config.toml
activation = "tanh_gelu"
positions = "learned"
parallel_block = false
init = "trunc"
schedule = "wsd"
steps = 4407
dataset = "wikipedia_en"
Each number is 128 + 24 x the weight over its row's rms, rounded and kept within 0 to 255. Layers, rows and columns count from 0. Numbers have three digits each. The size before them is the row's rms in percent of the matrix's.

# layer 2 MLP down (transposed), 256x128, rms 0.103, rows 210-255, columns 0-63
085:123137083100127144120106124153100132130110162141080151098151123111151141121145120130140168140119109161163107120145137091128100171154150098105127131133087155121139102089119122109101155118122129
102:101124132141101124134147119108114136104083130120134129116108146112120132141139165120094128133111154115149137107117141138120126128119127115126143139124104171133124143164094164116112105153123110
095:136098159132122122106148141145126111104101126109155135139128106148121112113124110140119121108126151121189152138156107147122117155143113097135104143121088130099124118076148088127102104124102122
100:092118125133124124128140107147110153150144108152104127063145093133089091142142151108139146121127077144110132104105107101174144095140127137111116121090116120127138127150103097141125160118113151
107:148129120105106119124158107147140097125158152068122131150136154082094178126170121123157102129193119164144060112088111111124085100156129163128128116150135130138139154139091089143111152137143116
106:087124097128137123125132100160154099192116110130132096120156112128049120162119137130144125132120123118157134096125125119113131110191143060118132089129153146128151083124153126100124114146115148
093:150147105119144112126122140111118173133114184093153141152125117172120152130084112146137082162144128118172116136082131117090136135092142149131145151138163104138109160145119133160091101126107109
094:169130115140157128101140117066121169148093153137131126153148124146135128143170097136120159144141130165137141118112114107155141115148121149073064097123101147135131080112068166139136132122169106
092:119141084121095160103138143142095155147116141145141145121090161119165133118135180079134136122167103144123123153175077109099158114117152102152109143154142127115096131111119151126100116160063065
094:189138152107119089139123139103152142155095166131138130136142124118136149105153103130108152104124099116140163159088162102153120115161138149074154105088127182146140106175135118138106157121082133
121:140149122147139092096092143148107160110156090162105102151111122105178113118120138115164129088122132115093103188115140111108148121135142166168125114119119127140105130123139143133114101140120126
095:117123114135138103174144164101123130110122096179093123116077141164126154127133129106089066089140172150139119134112164143110157173158115114171143164128103137102116120138158098136125103155098089
136:132153147137109090147121135106104125089153133116148111128138125124155086108185092124152147099150183112142181143077120139123118123151113125140162133115154146153140142166146081122094139100111162
105:092136143124110106102118130115148145142160117136132146151100134108136145114120098126117103154170113101108143121158144190078110151144136150175112119127096096138104133085117190140084100103112125
088:141127118149105112169135144148061153146167104140166114135161160118097160124137115114125138105170124149104122078141099143113123136159140113130096104096142140141144117106085093111105087112115130
097:172128142085154155104111128140127133134100156073167178092062111134128125095084111086137177117135130140136171127157157092132088144106143110124135130142117134162115116130140136132121183128119111
089:125150132144118167124120126072135105109127092123092118110109128169139129132149151103109136147136090134137088138143142112179111086129118147113078157143173156122126116093132094104123157139086161
109:114106139096100069133145097133147152100089133160139118112150131119122103135129156135136186126141119077079104170117104115123133129150143167141150142123158160144148093116184107124083113107147120
092:103137139095112122095139115195140139083168107170139147127076138133124145090091146095123166117067110138129142168117145162104105089119129113105083119133140137145142114102155106093106134143109182
101:090121111141120119140107158107135103091087145121101111103105114163164178128126137150118163191139137125121114154098119067134097151120101156123118123103154103082137149091142093117165108152084099
126:122162114143141126100117119142086139088158119113133128136109129127131152129149127134136123136166165136117092132125135107136137078126136126157082125112169163136152131089109126123116126133124081
095:118084116119142113099159187130107103122150103142151092098138155142174147137101141091138094138104130100132125142118096142121131149151100104152106173142175128109078098150159128123147124113108096
092:159121130122150127085140110108134140097155122133146151129129149116147146117161096115117083131127166136109098111131108125161100118136160111116156087071099132147100106166152101113125135128146156
102:132106131119123161127130074109116125125143136122128133136079141086125096133106145114156117095164157114129143105146138099141119147177103121145151161102145127162143080151105101151167121135148134
112:129121116117142093121149143098121145169140129104119117163166116169112124111128120148114152138152147163125158153067150128114078147140145099093109146137082141131120117124101142180108135164070096
104:079110139156192155173143163146119151108143138127098102122134117127122124106127145117127057118130152090122138117163135153118155116068135109151109111142134100102124146113128154115132132161144119
097:143130154127157163127127101108117112129154085125086134118155114173132148122125181089119154113115101144110112145128133191122134126137119133098089157082107107131121117120137104113155167115095119
099:153136088146153146166147103112151124151076176118123155073116132125138116121091167118120148111133056114089145134122136144129136124148121133132142118146108113118177115153122130120089156108171126
097:120154135162098128122133124087181141160111132120141118166102125118125161126140112153150175113094131091135104121130089126163100152162131135108162135105144192148126116143112163107118118115123172
099:149170152134117141116111134087117128119142114107113099124124110128138143113107120097129161124174111147132139092116109135193099153129113189084139114111147128133141155125150120118072157187138139
100:156142098144122115157167097155095134138118140147152127134135155124139097148112100137124196120122113142124123114139137127164109100138125150079100091124119114106104108091087082162149133103166091
100:121119131122149160114137128151152116149161134090157134125175114086079137123113138101123167086119136124108156144111097165079089101178127077114152149156140153130147156160111134131115145129110125
133:141082123180073099110119129109117104135143161123144140112085119126135108165124142155110112092119122112105136152098118126108149125118157134104119134111176093141131108131095121114139102146176124
106:157124167171153126125106140104120144120122146093128128132153091119132125177123135100105127138107119078109182160165165116140116117139171149119104156084129123156129164181111131119148115108145051
077:146093133164113090154158149149096094144150138125125134082101098102136109131106141144129082083114156098081122143131115152119128144124133166100112120099170106085121143116127131128128064200125117
107:121139127166135134107128158103174094088136151118066131115109079126112113089119154134114160163165143132092089144132152166136141146109070141127120130162128145116096141114200129138124113159102170
110:141139068063109085133136112168111132157111111120141094129148175162134124126121112111121141135085103130182101105140108120122146106137125104128117126093092104162177180130116116125142157161135120
105:100124094158096154145145118118115125150127136132169139121113082117127142141135160118116094124098103141112116151118087125140161122125138173110129135115154126135118136108119095139116126102148130
093:135162161064116100096148128123151123185131119155117122151128100145129152101139124172132156134080098135103106074129119095103074171129096151101149146112135180121122121154153141123124129164136115
106:147095108128090129150119110118173129128097174185137150088161154163158129073114129148129115141141131102111105115114130119126113088127122136142111131125098147132130138094102124128173078130101136
098:124099090152117079110148090102146128148122174157130149151127144122140154086121115126175133082147107116123137136124168147150091076108121141148128091137122174153137117119107147140102111105143118
099:119174116150125127107146085138133120180104140156119124141124112109129136138119111127075127095137141144109129119172118122092121165098126118119141105175125129137079118094163089133091183139144135
102:153122195091127168165152085118143121122124129125133095093097122177158148120123149145141141137133104085136119110113103153132162159128135134101098135143119070098115138120121130135087144133120119
097:145144118171147147109111127137098117136114157122103157123167082137118136110148095124147123139129071168138147104113157132142107197131122139135110121156139100147145137107149116144132124159140105
092:130124114143190129144089151099101124162111146159149155135118134112138120160125137169140131128147131141117134101128114085106094140154140150175093160093119106138114076125139166147123132125145115
092:125099099134127124096145093106147121137107153084112153133104135099159145176145184135087125123124116107151080091101171113153115101129146130145129182110111137117116135135103148154139112137115125
# layer 2 MLP up, 256x128, rms 0.183, rows 211-255, columns 0-63
097:126132135095120144102144144180076122059176091129156141113118120189113094101138112125099117140124101158154096167166132142131127136138116140090102159106141165148131155079141100160138136129114119
094:158111109089113124125111123147120146129173102144167129123069143129167128160122106141125146160093147108144135148119093142137141131097124124160126182114096151118134131097144159090130088102140108
096:113128110093121104093119150101137161114121129103096122098120167091117096126136155118149148130114095129155107135125126104184119094148164101124136159111121115079112107143155154152154097148130103
090:129102100121152144164131138142147135111126114121076136119104142154151130162115187121107118116189122116114123106167171117144156126140112114139149160160132159118159135109157146121127109116146130
104:127168166094125106104107138121108132101125106174140047142109128159140149142105103149104111139128098075136135173172134179141098143152123148128126154139088126124157135151115132156104136083109143
120:150130149125097153125122098158119104139156118145141103116096136082113147143135131113097139110075142099075158160153145145172084088151118133150131101121080159131116106104147126129119167127138143
090:097152114105124121122116147167098080124140143133151132129102128148130130113107123130176060127166141097163087144134117159105153148132098114153142158115133129153116139080114100149098120142101167
089:121107190099116089159129117105142162166132144140121108117120116152098106127115139141123163116133144138127125104085119140104112139127132131111131159128154144157119089153114140130121106152173128
101:139104115124158134123137128154087113132169125113109099147140133153110099159117109128142116174125143158157144122158112110137140130073145119156129178157087101162162167128075140119137110094115145
107:125145128102156119152092109098135118137116082155145163124104168094157103151113110136158103104090163157115132168103157107124115105118167164158110115120171155134156144117105134117133133149128131
085:140122124126089187109103135070121141138158145108125145090098133102152133169148091101100117128127095100130168123164061160157156124101154113142154148131139157149131145152124107113142153103154087
116:130169123185094142162114122140103111096111088137147174127095137109131122137148117087124139139157115099144141133106170117105111117151134124084169131119170137143155119115140080105115117114104149
095:115164147135082131123134138137142118115133136160119123136162070120126143136124124142122109132109099110137117111142154128156165146104130107141158163128113150139165115131109066128172115101132130
084:179128148112135125137105138141105083134162138111146131151117139155171125109089117092115157085129152122110160143101107121141100126106156118122118139129108148168123161127112089105152125117131096
091:139123159113123078163166148142108154094126113182115132171100139093126104107086158129107112145138127148117128177139116111146119124081148120151120121165101127127107142123080160138152134106104127
096:114124158093115156137130121162139112151138168181155156144163121107092153126148109152105114133139125148147162140120131104098099126084121134125132123125149130117119120153093158127153108196149112
107:130091143106111129111106128142147098104134151184167100114107140177148092129100120127124140140125142146084120140125094108143101096128099105161169142134162139170171080140131125091128117133098141
116:145153137125136117138128149056102168169070165080146110133154128152146129122144097134143098125183133111106114084146116125125079159144164158144137164144076145133137163141130120165139120095131071
100:106102130113132116076111167141150144127142106138086154161171136119133095106164089100104156145142155178100119171165115176099150091114135126130150096107141147166122148106173108115153123127135123
117:145151105143131146103128116134126160122151146131151134140082126132124138137151130110129121160138090073155082125137113142128148125111126132141137115094125154155141122089135070131142123082166125
081:102124120137124082118132165095131122148134118115113126109129123116115143119137122097150137121125185128126110102099116171162138104132128127163120131146150154123155128107139138136132128082093090
088:130115135131125118173114109122158133113150132160141156156127141128132114136133136119071139165135172134139127114128084085134077126173148089142121106109103157107120131160138064158154076121113094
101:151116096100138130111112162103169117147166153160114069126149133135144123114137132163122145158129138118148126114108139111136157123145143126125112127160151125114125163134145138138142106063138105
110:140108135058130127117116188100125168150164160119112095124148112187140111126132110145086114119063127099120129145097138135129141118151115151110124108126141146141110155115113120131154147164135074
119:156154174107078116124084093169138109155128137118195138100101175118141137112109108164135162129161094142133134132088141106139096156145099120072109134110115164138141109127126117135126157155129122
089:090153093133110138159148132139082141128108168124148101168120179074144108148125130175167089107169150131106146126105106108121113121113099118143149138131155088118123104114147157089109123139136138
092:117132142124087121082146145114147139155135149107162151138149109146102118157129101130115140130140126102153136138117109117086125175111096142153126111125154155178132154090129144133157118096160144
101:136106126095150136108108163164123127087122135139132118131129105171160119126061123104091118088133137177147124085118162102095146103087104125114117114130103122146135132136091157133135098133126140
094:144097108094146144113123119147078169128172143146131131111151110142109122159132145159140169171079150163159150141119134126130145094162176087131107158125104154112131132100107119140186118110148092
101:109144098130178100109175105147139098129108120100127125092114107104145137102119105154117127138127189126123161100143124143091158126105134123184103138143161172070151133102128122123151107124096142
096:072175111148149128123095141099115077100112111119163132149120106116159130087136110159114078154117110108089153107175133142143139190139129144142153158108153045143104122096131119154156129112154099
077:139129125172165156132154051158111108116157110131129109133143138107118152089108119134130169142117116131170123138116119113123165128109108162097125108162148135126136091136178101154107089157127134
106:145151177170091135154078141144155086134119123140137161097148124116116144153147084115133127083126102047107169119134130127154122129143157142132118107080132132143134108113140120125108107118126077
078:130119140132135162146146109146125111139105096136121134134123188132128173152102119109142146126142130160127128093121084166134126152151108182125125100150130124124121086160166118186092082127110116
097:167148117156123143135152096114157146112183136090140090127152121128104089127141089165124146125155121127101113127109111138138134145123148125137139141133182145127099163110129149123162057119125186
105:135094145124116084146116139146130167137142089141091142110116107167101087131113112120130136151123154116144159154105154108064129139138151074102095110108124150110184105108080109099155110130142115
115:141107112122149137113135136139127155117119121098117112118158120115125155146121078100115161137136124133124122115125143100097104117142171115091111119138126082114124097142168144122115148164161112
132:120108123154148168123113132131092114066146119121141104097134151109114126159100138111103096112167119125165134147135135155175178113158137136162096101143078082150127124103109133117139120062120148
107:102126115111130123127123102142156158135123166162112174121130106149178097142146104161151096120142134144105099122103143066141153089127169117156151151134143148107110125118069095078173121130123122
099:099077123096085135079153114163152124097116135121119117093153162106111135131139141146114134101145103150163122135116101133108126122107111099112129106136136127135112123119160144117156142145113132
088:141139149139099124133106157101127126136146108112104131141170102079176097107126129088111123092099139113106174162139109138118107112128132120125071099131143152113119093088130146102156159090158151
109:106094092134119079103174148160109154142117150123158132146157094144125114126153133133113132118128114169135120107136096085107094117127077119154120127128173124148130124121110143110159092090139165
095:166130126123116099144108129099148108142135128084112112139132124111121124153138151107138130093130095170143150099131157150098151097165109109175095159152150157122084137182150143120124108100105161
094:141078137115118121134111149150159145103142157145134155124140130101119101125117074159122140098137099136126150127127096132123143074097143146120173127170165122120106117146101115159106141152101176
090:108139131112140066085135158104137135145103148142111108143124129129153169150103116144104187119114119152111132092166172074096200121129154129139071142110141131119114095142137156151138135098122129